config.toml
num_attention_heads = 2
num_key_value_heads = 2
vocab_size = 2101
norm = "rmsnorm"
positions = "rope"
attn_scale = 0.177
lr_mult_o = 2.0
beta1 = 0.93
max_seq_len = 256
doc_mask = true
Each number is 500 + 50 x the weight over its row's rms, rounded and kept within 0 to 999. Layers, rows and columns count from 0. Numbers have three digits each. The size before them is the row's rms in percent of the matrix's.

# layer 11 attention key, 64x64, rms 0.179, rows 0-42, columns 0-63
062:594526474525485534534478459517497436519588459408536456510495482497502465433457620410499430560461451437465558481456551545541550478425536607468525482491488547553425493486478485538438474397529574
054:542593548450507461494547447448418460466456476509548532469473516562520474567490501491588452519391598471447491453512579531473528517479550479438516433557518551520537402468457553536438489382416500
091:526472512473487407441490548482512551422505538572487508512543485472447620517497509468495503510478408421446533488583478440581422526515529362473433499515467519390573565527557527525574529482486522
087:495529448518539511494451427442479562426544419439508628504471523487508462497460555484532468550455543462423553508547411563595421485487484563506529414453509552475509483557481467636527466468455544
074:485455433471541584463532453561564430496518579555489433508541545489551590543522518470465586495507572478595614531556484424482458586505504540480436517444501505496444548480588534441520520540550573
084:449498488575543494589531477457494513439479540433434362495542514485442443494377546553496473541470513454495487477420581478568510508458550530548545498484542508498628521504475554615459458504453512
096:453505376497500560437439533514560420504503561538527476514501527573424447527548563457572553407543496444535447576507498442520497576513585472474576479477452432471510548444553393506553513506495547
088:495479473354413515399511593555539449523542510614534509507450537527443528445584578373533539512503518472559575457463442460495530498471508468456493476489470480442471522509519439463578516514478472
119:509538477457493503422533580567593475442502583566493538522449526520470605484563526426496566506518498497543592522568410454438510609490527424473472553556472477451499538447618489469499483483546485
081:489572463509525537540461475461502489511425488485496420501603526591522462514467463474386520466507469481492394391597503461541529537566444451492484527461472506419504516480387567460583562534552478
076:593488519470429465491515510520597449592511576404489543568512543566455442433521606437398528487523464460491534543523470460537526501474535550409461515435438545494564487479520411539493505435535537
078:475477525472486546427512417602575456465583542582487468476516594434511513484519460509390504465431489519505522497581490492520632538483454452421491447527422502488580442473509398525488475526508460
082:445479441486456538406493504632506437423484451478469532444547556579550463467494477434478545508565556457505568535403486542523521550528440522455459522520443483481537463435603578436448423467479514
078:397484542546442497566511431427506508500554407533473578467454536534447511521432468498517426605547538430462573447572499476424578515535457561509477565502424430518567518560507512468455491480572472
079:511480531540597502479480469587608495536490462536502597534543537448489445531555511478464529460511516490673507558581502410496498519511555472475500591446567444501555570519427561491502507482482565
073:562448489444478512467512409466519566573485524521581547439464467571410525582537470435519488496525480509464549432493430521559400563472565458587468478520453461481491494401495435507547424539436431
076:478568453569517604513500432559500484549524476434442420514425422446564551427569455584526460521526451449531473590557462530486444474509370511455500460480547514517504524474503509505471553616505494
087:513424436419441532427505574479491403521541535482468440515518448526494489430515574470525536548359440452482554515470593520484500476493610495431516480531443499530497506500601497571498524521576568
064:536492545495620422512493486482516528516530530490407686521470465501486486483532552478466542513471506443499553448596453540620562418452532540529451446464502537529474535580516490482556536466542500
068:585498516546522528537526559434547416472456539495459499627425496463522480592519513437532508466544505562552568573603523482437398478512443526509545408573482494502474502463497395528489502468433483
084:512415526552491443516473530484473437555565430408446406497527498456528584460417461502492395459384501447481433415395544511588517459426526521520448490471485475530522456495566478480511539495476490
084:402564531407446493459524518540511461475509480512523595543426478545447555473529498508574536444455594433495542488542396478552475508412494406489447488568469455485457521503607501441500504595548513
074:503556497508411536500458425549546449416476500499527438485506454534447494505567608471561501469478515551458415410479429523497473544587489513597562533541432488433541521494475484520402479534604430
073:516598423436431537391524462498597477486461561517459489539474496575454505525462537466514474407543467455526418532527477464492562531458534491427582520565463461469408556441583509521511581569500512
079:474402431533499528458466566577602429467488530561566500502479582447481570461548492458508508548510547485544574533588461475477524504429481419503492519485508463388516420474560488424496413497412520
089:449401526415500518406471511551563400529438521548549531494521597600487528552575548450609509484499515487443530467530468486510568527574530495515493526536507533458481421458548527394556562530492475
072:450507502491569586526442515442414477585495491492498513414473501447597450521443481538565392530569442537571481463522486553525523478512497531532549428503502556562556481407481577610529519467543436
073:525548516530632523471517536492504480509499478462582554526467478595503444444434506547502432473439536456486559469429491568444486397442553473549523472453458572549423526519453447568443578465462412
081:497544576433525580574440553442458572458424489453529562526470543525573510625518432544433484504562527558512462435436570501431562463529521546526465403469578535536540481479479541542466483497519452
085:371525631517531552511519545463510501549455538514596470512423505558462435490495554515441447431514523481441457513481461509501420455649524511517551509514514549496573495530403543573556487498475497
072:472429449499586573539525483499530522621438483431475629478531397534481516507520487460470492482472466512406479537511499551502411492509365523486478450499527514488588515560405499522429442516491478
075:467470513465490456475409554568479468452541534613558491546511490528432545485458550464477492413610533394563508495496473574514565631499523498462466501534567546425482516558557463468484489431565503
052:490538501433448456516480526539560521402437512433528544418548496432513440467469394518447419562494525490477459547436564450499573496515519403430488502492484531549435549511420404586528508485563452
044:569406535565436542464484546592406517408522569461541465530492436438473495496586381579479473536487563562512471529522543486477549509461447525445564520565526498509494436452512481550550529448573546
058:533480484467494492495477443492517468552434532552544525543538486561397481463549566447528506461409485410413503482420512503583456452513551514616480559443473662494548484524512521488520442519573528
063:569459510573409418508495381543397432482501529460531537479453502518506565527498478505472396452511479440503447509554599472489478502500498491475507565491575546523488441489469578539434500506648469
066:484421569494568516551494530508562592549479550514438443475426519456582428510466590500464586421564499543603636505488505489493540544522568562490533483555513535498526530486516517410461552534530483
072:498520552527536530490492564518451381568546552499488428511437524534466516505449474536520529487481440579536479472627549448398550570470475461428568462481491442578556438486423391530493493501461464
083:486503558412511584478404588570525519527500492462538440564486525418474471450493559460488528404495518527495530467423419414457578537562503463432547458466431522398478554448524422543508501465496534
102:487419474474549426527498490458470523397513517540559558431547568476500447509466517468470550472463503538426564529531439579590626510544541523407553498521492561482494563556519484422444605511456520
101:500498451512535420511560454525414484403558480465400420398539486470502444426476411524520479563514563454478452550505534574524484510503495473450409563484492416582490449527572509473457567476445531
153:399471332506517458379605532520504553447508543492471488546495477495425552540490543419511471514541461545492541529530448573433498432558552505429459523514463483527455551423504518526465542491492437
147:484450514427589486463514579404486525536572443515455539559551498482541504481510496482493478491564610412417402438580536461468560511529475490490461521454505498483477409515506547551450488552444372